python train.py --vocab_size=8192 --activation="swiglu" --final_lr_fraction=0.02 --dataset="wikipedia_en"
Each number is 50 + 12 x the weight over the matrix's rms, rounded and kept within 0 to 99. Layers, rows and columns count from 0.

# layer 2 MLP gate, 256x96, rms 0.145, rows 145-217, columns 0-95
22 72 41 45 42 21 78 56 51 45 39 25 55 35 31 24 47 52 53 43 46 40 33 61 46 61 52 61 52 52 59 53 55 73 40 63 30 48 58 43 40 43 56 39 36 39 58 44 84 35 58 29 53 43 71 54 65 59 25 63 47 40 60 60 40 51 67 26 65 48 32 53 51 48 56 33 58 43 38 42 44 41 54 49 50 54 54 30 49 53 54 32 48 53 35 70
58 46 59 43 69 50 35 37 55 44 50 59 33 60 40 55 41 39 62 44 36 50 60 59 57 54 51 63 40 67 58 56 54 70 71 35 41 65 47 34 72 44 40 45 54 41 60 57 68 42 33 35 54 55 48 44 44 57 53 54 32 49 45 61 15 61 42 45 64 68 43 48 32 43 41 53 59 52 54 58 51 72 50 56 48 84 57 40 64 48 44 47 19 63 69 36
56 59 50 52 54 63 41 61 40 29 39 38 43 43 41 47 30 52 56 51 43 55 69 59 63 64 78 42 48 38 47 50 21 58 43 46 46 48 65 23 55 48 43 36 53 52 42 50 58 46 47 42 50 44 46 43 45 31 42 65 50 55 43 56 22 44 48 73 58 58 37 44 66 69 55 50 71 48 43 76 51 52 54 46 41 46 28 32 66 27 66 66 34 63 49 48
51 56 59 49 32 50 54 36 45 62 75 39 47 61 45 61 62 45 66 80 42 57 38 37 81 46 47 53 37 51 53 41 32 70 49 25 68 73 50 51 46 25 38 70 60 74 60 60 39 37 58 38 61 54 40 51 53 55 41 53 32 37 41 57 32 65 58 65 49 40 44 57 41 46 48 50 69 43 51 39 37 53 39 60 52 63 45 48 54 55 45 45 48 26 28 62
57 51 45 40 37 73 29 74 51 59 51 28 56 63 39 60 63 52 36 61 47 45 42 52 60 46 44 59 38 44 42 26 20 60 62 52 59 56 68 29 40 41 39 45 62 53 36 55 49 54 48 27 59 54 37 75 66 41 71 60 41 22 44 50 32 70 36 60 59 65 51 46 46 50 64 51 40 36 51 57 40 55 48 65 47 62 47 43 52 47 51 57 47 39 56 55
53 62 56 37 68 51 46 43 69 46 36 60 50 66 68 55 44 46 64 54 57 68 68 62 73 41 43 52 14 40 46 61 43 61 49 51 54 65 72 52 52 42 51 50 63 50 51 58 52 37 55 27 44 58 45 51 50 47 70 55 37 46 60 74 57 75 44 74 42 32 35 67 46 51 62 64 71 34 35 54 50 32 55 62 64 66 46 36 46 56 67 62 46 18 52 53
55 47 50 41 50 51 42 63 31 56 43 36 59 53 41 49 49 56 78 49 84 61 50 51 76 59 42 32 66 44 45 54 46 51 42 54 42 61 43 49 33 50 57 48 50 61 44 49 52 39 56 34 57 39 70 37 37 64 41 46 38 46 61 39 66 55 79 42 54 33 64 64 47 57 45 48 38 53 39 42 65 62 38 62 63 36 42 41 49 24 61 46 49 50 58 47
76 51 48 70 51 55 51 70 30 61 42 68 44 34 25 69 60 38 90 47 63 51 56 37 32 66 29 48 46 38 61 50 28 26 44 47 44 27 56 27 53 45 34 43 57 46 31 57 70 54 58 68 62 67 58 48 63 36 52 48 50 60 42 56 45 41 48 52 48 49 43 35 71 51 65 65 40 46 32 66 34 39 63 50 48 31 62 63 55 34 63 35 39 47 56 70
46 50 48 63 40 45 41 26 61 48 63 45 48 46 54 53 49 30 63 34 61 32 75 44 55 58 54 57 43 32 71 67 58 62 40 38 57 36 51 65 50 46 38 36 53 50 49 48 65 37 39 55 50 66 51 45 42 75 57 63 56 65 36 56 46 54 43 47 63 45 38 62 59 38 66 46 56 57 35 29 32 69 54 49 38 53 71 35 74 48 54 43 49 35 59 48
22 45 57 54 69 48 53 52 35 46 34 49 58 57 57 70 46 39 65 29 52 47 56 61 39 59 40 37 52 52 34 30 51 43 67 57 49 50 51 52 49 47 34 36 68 45 40 81 73 59 57 63 61 72 47 53 68 54 39 49 25 52 68 53 55 51 43 39 56 76 42 35 44 54 41 43 69 54 74 55 54 52 53 59 65 42 19 42 46 36 33 36 46 61 67 54
41 40 39 53 43 49 70 72 37 51 65 52 67 60 32 50 70 74 66 39 62 48 30 55 46 46 56 44 51 52 65 43 53 79 57 80 40 34 51 47 49 51 53 25 67 47 45 46 47 58 59 56 44 49 56 50 46 32 61 46 52 36 54 59 31 52 52 48 53 56 37 42 62 53 44 31 35 46 49 43 38 42 48 55 67 52 45 50 62 44 43 46 32 62 55 42
36 61 37 62 39 73 38 62 63 44 55 37 56 43 45 53 49 30 75 65 75 64 44 50 52 36 64 62 39 45 56 59 56 45 36 60 72 64 54 24 30 62 34 65 63 45 38 45 36 36 42 34 67 57 70 32 42 58 40 47 45 26 42 61 74 60 69 45 36 22 33 55 36 26 28 58 59 47 60 46 22 58 44 51 39 58 58 46 52 43 53 50 48 44 54 55
60 57 72 39 72 44 36 57 60 61 51 60 65 45 43 39 48 39 72 34 66 34 57 54 67 48 30 42 42 49 46 43 56 58 66 62 39 50 43 57 62 40 67 56 57 63 48 60 53 44 36 43 50 40 54 61 41 53 54 61 51 49 47 40 39 51 55 54 42 44 49 47 60 39 45 41 65 59 53 56 50 25 52 46 46 35 52 43 50 41 41 44 64 64 59 31
60 55 70 51 50 51 35 53 57 52 49 46 66 36 46 59 54 48 64 43 69 46 46 58 35 76 51 27 73 35 51 58 64 29 49 64 49 32 57 52 49 41 27 55 36 40 33 56 60 60 56 58 56 57 58 38 50 67 39 44 56 62 60 35 50 62 53 60 75 22 53 33 70 49 55 47 64 54 41 84 68 65 55 50 43 38 55 44 67 60 53 45 61 57 59 55
66 37 33 62 59 57 58 40 46 54 35 42 47 55 39 33 66 51 53 31 67 47 57 59 38 59 55 48 45 35 51 42 40 43 56 47 60 44 26 40 33 47 59 48 45 57 56 38 36 77 30 52 60 40 58 55 63 64 35 58 48 73 48 41 43 27 55 66 43 43 64 53 50 43 56 47 72 57 66 50 42 60 49 91 45 58 61 36 68 52 49 47 63 49 45 51
33 72 47 58 52 54 75 41 67 56 65 61 49 33 60 63 27 44 47 76 40 63 58 47 78 59 50 57 28 39 58 59 69 67 70 74 72 58 66 54 65 59 26 52 58 53 68 57 64 46 42 50 50 54 57 53 47 34 64 52 67 31 41 54 48 37 16 56 53 55 36 57 35 42 41 55 46 40 61 43 56 43 37 60 43 32 45 45 51 51 38 54 62 42 75 42
46 31 73 65 56 49 68 57 60 44 33 24 46 57 50 44 62 40 28 57 53 50 55 43 44 51 19 60 56 58 35 44 54 54 52 39 53 52 45 54 42 49 42 40 57 35 51 61 42 53 41 53 53 51 41 38 50 46 50 57 64 38 37 69 51 51 43 50 53 49 39 49 41 54 45 47 46 63 49 41 40 47 42 47 25 43 51 40 71 60 35 40 34 42 46 37
62 58 70 41 56 53 30 45 48 51 54 38 45 39 39 42 52 45 51 48 47 64 72 40 50 48 39 47 58 43 53 54 52 63 65 53 53 45 52 34 43 37 60 34 25 66 46 28 74 42 53 53 48 58 50 76 53 66 54 63 59 50 52 50 45 62 28 46 64 56 51 33 67 59 74 57 45 60 63 63 80 65 47 62 40 52 53 49 51 47 42 73 64 49 73 53
54 64 80 43 56 27 61 65 45 32 53 33 49 69 53 36 46 39 39 41 42 47 53 52 46 52 48 36 45 53 74 37 48 68 61 25 56 58 31 47 40 69 39 63 25 25 39 54 73 44 39 49 28 40 41 29 47 46 32 29 54 46 63 50 57 48 42 48 55 73 31 84 38 57 27 63 40 70 29 28 60 46 48 44 46 47 65 74 53 23 35 54 55 42 50 45
63 48 49 46 43 65 52 64 56 71 45 45 78 31 55 56 56 33 86 62 95 61 33 41 57 46 62 37 48 59 37 48 51 41 35 58 52 56 64 15 36 60 44 45 63 55 41 56 29 54 44 57 56 59 66 55 41 48 56 41 56 63 49 52 60 67 77 54 70 31 55 64 60 51 42 40 51 46 51 36 21 39 35 35 56 51 57 45 27 37 51 46 47 22 51 52
31 71 23 43 52 80 57 50 30 42 66 33 41 29 66 51 65 69 66 61 53 54 20 22 55 47 70 45 41 32 64 18 33 70 81 31 77 78 64 51 45 38 15 36 80 49 72 71 36 36 76 53 50 59 59 61 41 33 79 54 61 23 36 57 20 77 68 73 78 35 57 41 34 28 70 49 59 59 69 29 34 44 72 49 62 57 78 33 58 45 53 52 29 61 70 72
73 56 49 63 44 47 51 72 53 38 47 51 56 53 51 32 56 67 53 36 52 51 30 66 50 62 36 60 55 56 62 60 43 56 30 30 58 35 27 50 54 34 51 37 54 47 49 64 66 55 55 60 43 46 61 48 63 32 53 41 38 42 55 72 52 46 69 49 48 47 50 42 45 32 40 40 46 54 68 47 32 50 63 30 48 41 61 38 40 57 38 52 45 58 33 45
62 26 76 54 80 42 33 63 46 58 48 53 38 38 57 73 42 65 60 44 35 62 57 27 26 49 50 37 46 46 50 60 60 46 63 71 41 51 50 29 74 63 48 52 42 62 54 58 67 50 26 34 58 35 25 61 36 45 51 56 49 53 45 53 64 34 66 31 54 65 60 48 59 40 50 53 53 63 50 45 37 56 42 53 32 34 46 52 45 32 50 49 45 54 52 48
56 48 28 56 50 66 46 29 53 63 60 77 43 34 58 43 36 52 35 67 40 65 59 55 39 43 41 60 35 42 58 60 50 56 58 54 61 26 55 53 54 37 49 57 54 35 63 63 39 48 52 66 50 63 41 54 53 46 50 51 50 55 38 57 40 44 31 62 55 77 55 29 56 48 59 66 75 60 67 57 60 62 59 65 53 61 68 54 66 51 50 56 24 64 36 27
55 63 49 48 72 47 52 41 49 59 46 49 45 50 68 48 56 44 38 45 25 54 46 48 58 67 54 56 58 48 46 46 62 55 46 70 50 63 57 45 60 33 42 29 51 66 38 64 41 52 57 48 72 50 36 46 58 65 46 60 56 55 44 44 62 42 26 39 43 50 54 43 64 63 46 43 52 58 46 56 42 60 57 59 54 64 51 34 67 60 34 56 46 60 66 62
45 34 51 37 64 54 64 62 30 69 55 62 41 74 51 51 65 59 52 45 66 61 41 31 63 55 50 42 54 42 47 41 52 53 46 63 57 59 56 48 61 48 43 50 55 42 46 23 52 51 64 58 30 70 45 28 26 51 66 48 38 39 50 54 64 50 55 47 58 52 31 56 44 53 46 35 26 44 39 53 51 41 57 48 35 37 45 47 38 62 52 61 62 22 58 43
44 45 67 50 63 49 61 44 69 56 40 40 65 43 53 40 76 36 83 44 50 46 67 54 48 64 42 18 69 39 62 45 80 66 68 38 29 54 44 42 34 62 46 48 38 53 30 59 85 49 54 48 35 55 56 47 51 56 46 34 54 21 47 32 37 70 69 49 53 46 62 54 61 42 51 36 61 62 51 31 44 44 62 34 50 58 80 56 49 28 29 37 61 35 60 31
47 48 24 75 37 48 79 29 59 46 32 46 48 59 41 42 45 45 43 51 34 57 45 36 73 58 54 45 72 28 57 48 37 40 46 37 57 31 44 51 61 26 25 14 45 54 58 66 48 60 66 55 37 44 86 60 66 53 75 43 65 42 47 35 45 51 56 67 62 43 23 54 63 47 64 79 70 53 60 34 78 52 49 48 45 51 48 59 61 81 59 66 47 54 51 37
43 62 62 60 44 52 34 53 52 52 34 53 52 45 44 62 32 37 52 54 52 73 83 37 87 22 46 49 21 52 55 57 34 70 52 29 42 53 66 41 63 61 42 40 80 60 51 66 50 41 31 67 53 41 25 38 61 31 58 48 33 59 38 58 53 46 30 44 51 52 42 54 40 57 49 57 31 59 42 33 68 49 43 32 48 68 47 53 74 53 68 61 36 41 49 53
64 67 51 29 63 59 69 48 45 42 46 44 60 50 52 15 43 56 47 39 41 36 41 46 60 37 63 40 45 56 30 28 35 71 35 22 41 56 50 52 43 43 50 23 25 51 57 52 55 24 77 72 42 47 51 36 61 71 56 62 52 46 62 53 37 65 38 56 46 62 38 58 40 53 43 40 20 47 38 51 37 34 33 50 51 48 79 41 47 40 79 50 29 41 44 55
54 48 48 70 74 47 41 46 34 46 37 77 53 68 63 60 65 58 65 49 37 43 34 53 25 59 69 32 49 40 64 48 36 57 40 44 63 50 44 44 26 56 45 42 35 80 24 65 57 63 54 40 44 40 66 71 63 57 62 55 54 32 46 46 68 63 61 13 53 56 66 70 58 34 61 61 65 56 46 67 26 49 39 45 32 57 49 41 48 34 49 33 55 47 40 51
50 48 80 41 61 44 53 59 55 49 46 59 62 53 50 62 36 66 21 43 44 52 38 38 39 57 61 27 59 33 52 43 49 51 40 57 61 42 41 54 73 58 44 40 43 67 68 38 42 58 41 51 50 47 29 59 40 45 53 55 45 47 60 72 62 53 52 67 71 51 36 43 58 32 69 51 42 33 63 47 56 75 43 30 36 46 40 43 60 60 56 60 54 61 33 39
46 49 56 46 57 80 60 60 68 49 48 57 33 41 36 42 57 57 55 66 50 46 69 37 41 47 59 92 32 58 29 52 32 55 36 64 63 53 41 48 43 48 62 54 48 52 38 38 68 41 34 42 57 56 65 47 58 65 45 55 46 34 44 63 37 39 35 55 56 24 39 61 53 40 48 61 55 60 46 55 55 29 36 70 32 41 39 47 54 41 66 47 33 58 63 57
38 76 48 51 54 64 55 71 37 63 52 19 64 46 62 54 57 53 62 50 54 38 35 49 62 63 49 43 37 53 46 36 59 65 67 34 55 67 59 48 61 51 26 39 65 47 67 60 49 46 30 50 58 60 47 68 46 45 47 65 68 51 60 61 24 59 52 55 56 46 61 13 45 45 59 62 46 47 68 41 38 42 43 61 48 64 65 35 51 66 42 56 47 57 51 61
52 50 49 52 49 44 58 66 52 67 64 48 58 48 56 60 59 66 43 30 53 45 27 34 44 58 24 37 50 53 39 29 58 39 75 51 38 64 33 42 55 51 49 35 45 39 48 50 54 46 44 69 27 34 43 36 51 34 50 26 46 41 55 51 41 84 52 27 62 49 30 60 40 59 57 38 47 53 53 35 39 46 60 42 53 60 52 49 68 48 47 56 66 59 49 44
40 61 44 71 22 79 54 32 29 59 54 62 74 37 47 54 34 55 60 55 58 56 46 51 30 55 45 55 45 46 64 36 30 34 37 43 52 19 36 50 33 24 40 27 60 54 30 60 50 71 68 44 36 44 34 46 66 26 48 36 60 46 75 46 73 44 62 43 62 44 48 59 54 47 43 41 39 51 59 27 23 46 55 50 59 48 51 64 52 44 68 43 48 39 50 49
44 55 29 43 33 49 57 67 52 31 54 71 54 67 51 50 57 48 73 55 60 63 37 67 63 17 46 58 42 57 56 40 30 42 45 49 46 55 54 42 55 24 46 40 69 26 46 62 55 49 65 57 44 50 74 35 65 46 58 43 34 54 43 46 54 49 72 32 25 54 49 52 49 56 36 67 47 25 66 41 47 53 68 52 55 55 28 37 49 42 62 54 38 63 65 41
80 38 61 64 62 35 48 71 51 39 30 47 56 58 35 37 72 55 59 54 36 37 57 65 45 55 52 41 32 68 54 44 71 49 51 24 58 31 36 38 48 53 50 51 72 36 38 50 62 51 61 54 59 34 38 48 65 47 24 57 49 56 47 40 58 53 61 50 58 44 54 54 32 44 69 58 54 54 34 54 30 52 60 52 67 61 47 56 44 28 77 42 39 34 26 51
51 40 46 36 44 49 55 38 43 50 59 55 78 47 65 48 61 43 60 43 76 52 38 46 50 63 46 33 46 64 40 58 47 48 72 41 41 40 49 63 43 37 46 58 68 35 48 53 66 37 57 64 46 51 49 36 63 47 49 55 35 45 48 48 77 71 47 47 44 27 37 32 69 44 44 50 54 67 80 59 45 46 40 41 47 53 45 44 52 46 39 57 50 37 58 44
60 44 54 49 61 46 43 43 55 59 42 57 55 43 38 62 44 44 64 54 55 50 56 49 63 45 37 38 57 45 33 56 57 51 51 67 66 40 44 52 54 47 60 61 49 54 67 47 67 40 50 39 41 44 29 65 30 44 43 58 38 65 44 41 65 37 68 46 34 55 54 61 59 62 51 40 48 64 41 40 44 64 42 20 38 41 57 42 50 47 41 31 60 51 61 60
62 44 55 32 44 58 52 48 59 42 38 49 53 76 50 43 58 55 30 26 51 50 40 52 47 62 45 50 79 51 45 30 57 67 33 48 34 34 25 58 62 32 42 37 43 54 48 54 58 64 59 78 58 54 56 45 71 68 40 42 50 50 51 58 62 49 57 51 31 46 56 46 54 75 41 32 49 36 66 53 56 47 71 64 76 56 61 53 52 43 40 39 43 66 74 59
15 38 52 55 56 56 33 44 72 71 54 53 68 52 56 61 31 53 51 35 46 61 55 52 53 37 43 51 75 23 54 39 64 50 72 64 33 44 40 57 53 25 45 44 50 49 43 44 66 65 33 44 62 44 59 55 69 74 53 44 45 50 57 61 27 75 58 55 42 61 53 44 69 44 63 27 59 57 71 60 41 68 63 45 39 56 47 19 58 72 49 35 51 57 45 60
72 40 30 39 66 67 56 52 59 50 34 47 53 57 54 48 47 58 40 42 48 32 71 46 40 62 45 56 55 49 45 50 24 43 51 44 55 33 42 41 59 42 41 43 43 48 41 52 47 49 38 72 28 41 40 67 51 50 51 58 35 62 35 58 40 44 37 63 62 68 47 46 55 44 46 50 49 47 34 63 56 51 52 60 52 42 59 58 35 57 46 42 43 69 30 23
37 40 65 59 54 39 37 62 32 59 38 48 81 45 47 72 42 52 57 64 70 48 56 59 58 49 52 66 34 59 40 49 27 45 51 49 34 55 51 59 42 44 47 66 15 76 46 69 52 66 53 28 66 47 46 62 40 73 45 54 37 29 38 59 51 49 30 61 43 40 36 47 60 39 71 45 58 51 75 62 58 49 50 66 42 37 50 59 34 58 65 47 43 35 47 52
64 31 59 53 63 62 56 57 53 32 51 54 60 63 46 36 41 50 60 43 65 55 39 32 44 44 48 56 27 39 59 47 64 78 59 41 45 28 64 53 43 54 70 65 45 54 50 73 59 45 58 56 45 39 39 52 44 73 68 46 66 34 63 50 45 28 31 47 61 43 32 47 34 73 35 50 47 48 38 39 42 48 55 41 42 30 56 49 40 60 59 59 55 49 44 34
54 67 42 29 53 47 47 56 54 55 71 53 52 31 37 34 72 35 29 55 17 70 61 38 73 51 48 61 55 68 30 45 23 60 41 35 50 62 53 48 69 55 35 42 49 60 37 49 35 19 33 45 53 62 49 61 66 61 65 64 50 41 47 57 33 39 45 57 48 55 63 61 53 54 39 59 30 37 46 40 93 62 03 40 38 69 67 37 60 56 47 44 37 54 37 49
48 36 45 63 39 41 63 63 43 48 48 36 76 55 57 52 39 48 25 37 63 42 44 38 42 40 41 56 49 50 67 37 36 56 46 32 66 47 43 56 67 14 53 37 45 46 47 63 63 72 66 71 43 62 44 50 49 59 37 51 59 45 39 47 43 40 37 43 48 45 29 30 45 40 33 53 46 55 55 25 40 47 51 69 50 56 71 44 56 53 57 35 42 64 55 51
43 52 59 40 60 41 43 68 64 41 58 61 36 52 54 60 41 53 51 61 52 65 53 46 37 77 61 50 59 47 57 70 35 42 61 48 49 67 49 46 44 50 52 40 57 56 55 70 56 56 50 41 78 61 49 31 56 50 64 37 40 52 46 51 56 46 32 54 59 35 47 59 57 71 44 61 57 25 43 54 40 64 43 49 31 71 45 54 54 59 33 52 56 56 56 46
51 39 50 45 43 42 52 58 64 40 54 29 60 62 48 58 62 53 28 48 45 32 52 54 50 25 57 35 70 31 46 51 52 51 42 59 42 40 38 59 48 39 45 30 55 44 28 53 50 70 40 55 62 36 65 49 57 69 43 39 39 47 79 50 67 38 62 28 45 37 41 52 55 53 42 43 37 54 47 35 63 70 38 58 33 31 55 43 36 57 68 63 59 62 34 40
67 50 51 46 52 32 41 64 44 53 59 32 57 53 54 64 36 57 40 16 47 25 50 39 55 52 63 43 65 62 21 46 41 25 51 52 66 41 59 24 55 34 47 27 38 59 64 60 48 42 31 32 34 36 42 81 55 60 57 80 75 44 51 40 68 42 42 66 39 55 50 42 57 62 41 38 26 69 57 65 61 58 27 41 26 26 27 31 43 47 35 64 76 84 45 46
30 43 53 48 57 50 50 52 44 44 40 53 33 45 55 39 48 40 48 60 45 51 75 57 37 63 59 51 60 60 41 52 40 42 63 44 46 64 62 34 49 46 39 70 37 61 48 57 40 51 46 48 45 71 46 47 40 46 59 59 49 62 60 77 65 46 41 34 53 58 69 69 46 59 43 54 67 59 40 48 64 64 37 55 41 48 48 70 63 62 63 54 41 35 46 31
61 27 49 38 33 55 55 55 62 79 42 72 45 35 49 56 59 66 20 39 34 44 58 47 44 54 35 44 52 52 37 40 47 48 60 22 67 46 43 55 56 36 40 58 48 62 38 63 56 49 67 76 42 43 44 50 42 38 70 51 28 47 53 69 53 62 66 49 65 55 67 18 55 45 51 58 50 47 40 62 51 52 08 41 40 52 49 60 40 47 71 44 43 73 55 45
18 62 47 56 39 37 62 37 49 62 53 73 41 33 45 23 35 50 35 55 43 57 40 57 65 45 60 42 58 47 29 51 35 65 51 77 67 42 64 58 49 59 47 58 55 49 46 64 47 49 43 52 47 60 55 36 47 44 59 39 51 45 28 45 44 55 64 51 26 62 51 69 42 29 39 39 53 39 29 59 64 32 60 61 53 57 38 43 49 45 57 58 68 64 52 56
68 50 52 63 56 70 66 36 45 45 49 56 48 61 44 42 25 54 69 35 55 40 61 29 41 71 49 40 63 42 49 36 40 66 53 43 38 50 59 45 59 34 56 28 51 73 41 43 47 58 70 64 23 57 45 57 46 56 56 42 39 79 50 36 35 47 43 45 66 45 60 37 60 49 44 37 49 40 54 46 43 60 58 50 38 40 68 49 53 57 50 55 35 59 40 34
61 57 64 48 52 21 52 44 73 33 60 63 45 63 47 44 37 65 43 61 41 58 45 48 47 51 35 60 67 48 52 54 42 47 59 46 40 56 44 54 33 46 58 46 39 46 41 72 31 49 38 55 31 38 56 41 46 54 52 51 55 47 50 47 48 60 64 46 64 45 54 54 58 47 41 50 44 58 49 51 59 48 50 58 24 43 54 43 51 42 49 48 48 73 60 36
60 45 23 55 44 52 54 57 57 40 42 26 72 58 48 52 61 52 50 64 54 43 61 52 41 49 45 32 59 70 57 34 54 43 25 44 48 41 42 39 49 51 48 45 54 60 55 63 58 45 65 53 25 35 60 58 79 39 43 51 65 39 51 42 61 53 71 55 52 28 45 56 50 35 58 39 60 53 40 37 45 46 66 73 52 59 55 53 42 44 49 53 63 33 32 42
33 44 71 21 65 50 42 68 51 39 43 32 38 65 41 45 64 55 39 17 40 44 59 40 36 66 43 48 68 34 61 39 66 51 41 50 29 51 43 40 56 47 48 46 65 47 60 56 35 43 45 60 57 47 52 33 54 58 54 62 51 49 60 57 71 49 46 34 41 61 46 76 43 52 45 38 51 47 36 39 42 43 49 66 45 66 48 36 64 63 36 50 54 53 58 48
43 47 65 46 45 71 30 49 47 43 69 61 68 67 49 61 41 47 32 41 45 52 50 49 41 65 41 49 70 47 68 58 72 66 51 57 72 38 37 56 43 66 29 59 59 42 53 55 60 60 48 54 60 62 50 36 63 63 48 42 60 45 55 43 34 50 44 65 67 33 43 52 42 55 65 75 72 49 60 36 61 50 41 51 74 55 70 58 62 30 45 52 59 57 60 68
35 63 72 37 67 44 47 64 72 62 67 65 42 45 46 33 56 39 53 39 63 65 46 36 51 74 48 37 55 43 42 49 77 67 63 52 53 70 59 57 68 69 52 47 39 39 50 41 52 37 24 75 48 79 69 44 40 52 60 78 43 43 65 59 42 72 30 71 55 61 46 59 39 34 54 70 54 59 40 58 53 32 53 47 58 71 73 51 44 27 24 73 54 61 63 54
57 47 44 53 62 58 66 26 55 44 51 52 41 57 64 40 54 68 60 38 35 57 69 51 52 29 65 62 38 56 50 43 46 59 54 50 54 58 58 34 54 42 51 29 31 62 46 50 51 54 63 62 31 49 51 54 60 48 45 50 63 62 45 50 36 34 49 46 52 50 55 34 52 49 47 55 46 59 47 33 59 54 39 33 45 40 46 54 59 46 57 63 28 53 22 49
55 41 48 61 47 37 47 60 40 49 54 30 42 47 39 58 60 41 64 41 27 41 56 55 65 51 28 39 48 53 46 59 43 43 32 67 34 45 46 49 58 53 59 53 32 53 53 46 68 58 31 43 53 25 60 75 45 48 25 42 64 52 42 51 48 39 67 51 45 55 46 42 50 52 46 45 31 57 47 56 44 47 43 43 32 27 63 41 43 48 40 49 44 58 51 42
30 50 32 61 34 56 66 45 45 61 50 65 57 42 63 55 76 40 45 78 51 70 56 61 55 21 49 36 31 56 57 44 42 47 50 46 44 52 49 52 30 59 36 46 63 60 51 53 68 49 66 62 53 44 66 53 65 35 35 37 34 42 56 31 58 76 63 55 43 54 74 39 54 49 73 62 65 45 36 40 41 35 54 55 62 65 31 70 66 36 76 54 36 37 28 46
45 64 36 38 56 51 62 59 54 53 37 44 45 36 66 53 50 52 49 41 46 51 50 41 49 59 57 63 68 32 57 56 50 40 58 44 49 57 56 54 48 61 72 65 70 51 51 46 55 39 42 36 40 46 16 41 26 47 54 43 62 56 35 66 66 61 46 66 55 65 46 50 50 60 33 38 38 51 37 69 36 37 53 56 41 55 50 51 38 52 47 55 65 51 49 56
56 54 29 64 29 72 38 58 47 63 49 46 56 49 61 55 59 35 40 47 53 70 48 65 55 57 44 53 38 39 56 56 46 42 50 54 46 49 50 46 42 28 38 48 56 38 69 35 66 57 35 42 63 52 58 51 46 44 39 28 76 49 51 54 61 55 46 43 28 28 49 68 49 45 50 57 57 53 60 49 54 63 47 37 40 47 67 48 65 46 54 36 47 36 36 49
39 38 39 66 50 58 53 60 53 55 58 56 18 49 40 55 55 51 49 49 44 37 52 57 49 54 57 72 50 61 43 51 29 43 54 40 61 55 57 30 54 54 59 62 36 68 40 55 46 54 55 62 45 48 67 42 35 35 50 66 36 39 47 65 48 49 34 56 53 46 48 42 58 56 41 74 55 64 40 61 49 52 43 68 46 55 33 41 45 52 38 39 42 67 54 32
54 45 48 62 63 52 29 30 47 70 35 47 73 59 45 45 62 58 78 54 42 51 50 51 52 57 41 31 25 43 54 56 54 43 56 65 61 27 31 39 47 54 67 77 41 63 48 59 74 65 46 45 48 53 33 45 43 58 41 46 40 74 45 42 29 61 74 70 69 60 51 51 46 47 78 51 65 33 66 61 26 57 55 47 63 55 55 55 60 51 62 37 66 44 47 64
35 32 47 54 48 66 75 45 54 45 62 55 48 59 60 58 40 35 48 53 53 70 30 37 45 35 42 51 57 39 64 41 40 61 61 48 64 57 45 45 33 55 41 32 51 55 34 42 36 60 70 71 55 79 72 19 52 53 52 32 63 39 59 49 47 55 40 52 63 56 38 53 41 47 56 68 47 52 48 43 51 50 50 63 40 46 55 49 69 71 57 63 49 42 42 36
52 54 52 51 56 49 61 59 39 63 48 62 52 64 31 56 55 60 43 47 47 32 51 59 49 63 44 45 39 49 45 50 51 35 70 36 63 41 53 50 72 31 63 45 41 43 51 41 55 58 59 51 42 55 71 31 51 58 66 49 59 65 63 44 52 44 41 58 45 52 49 54 53 51 46 74 60 54 42 62 37 42 65 50 47 44 59 49 70 38 53 53 60 56 47 30
41 49 41 52 39 53 63 61 48 42 38 31 68 60 60 48 59 66 29 28 51 39 45 30 52 51 54 60 54 54 52 51 49 48 26 51 54 60 59 37 31 56 55 39 60 43 40 35 41 39 36 61 40 48 58 45 51 42 51 51 59 48 48 67 79 19 46 55 51 55 62 69 40 49 32 48 44 66 51 28 20 38 57 48 41 46 49 28 65 28 46 41 64 53 57 41
56 51 71 48 47 67 69 52 63 70 40 47 70 43 71 48 70 45 54 51 56 46 72 64 67 60 36 37 40 53 53 43 60 54 46 43 53 47 28 34 30 66 54 62 49 42 38 31 58 43 58 67 45 36 35 40 60 35 35 52 51 57 35 60 51 48 54 49 53 52 48 57 47 43 44 39 57 54 49 46 47 40 52 45 67 52 69 45 66 35 59 55 73 37 20 36
69 33 30 73 39 58 37 41 57 54 49 32 56 42 58 32 41 61 45 36 74 38 39 26 34 49 42 41 57 70 48 33 34 48 56 43 75 29 47 39 36 49 44 62 81 54 50 56 50 55 65 67 46 59 43 77 56 29 40 41 47 58 39 62 52 52 62 60 53 45 53 39 56 38 58 44 44 49 42 51 22 56 74 61 51 64 54 47 51 55 52 47 57 51 44 49
43 50 46 91 68 61 54 56 62 92 53 69 55 15 45 45 57 53 45 50 50 62 42 41 50 18 56 44 62 39 36 39 55 45 38 77 62 48 44 42 58 59 54 46 61 34 66 52 48 78 71 70 54 63 56 69 52 31 30 69 41 53 52 57 72 40 54 35 68 21 37 48 49 40 77 59 53 68 76 45 52 79 82 47 55 53 68 49 60 63 27 56 72 56 46 47
69 40 57 64 59 30 53 64 55 48 28 32 58 51 43 56 67 43 44 25 45 49 53 56 44 40 45 21 47 39 35 48 43 54 49 60 47 42 27 44 56 57 52 39 54 35 48 55 56 80 46 26 72 40 47 68 53 48 46 62 52 71 67 48 53 39 55 39 69 49 35 36 59 37 58 40 51 70 54 48 59 61 38 64 50 32 55 46 39 52 53 50 54 60 32 36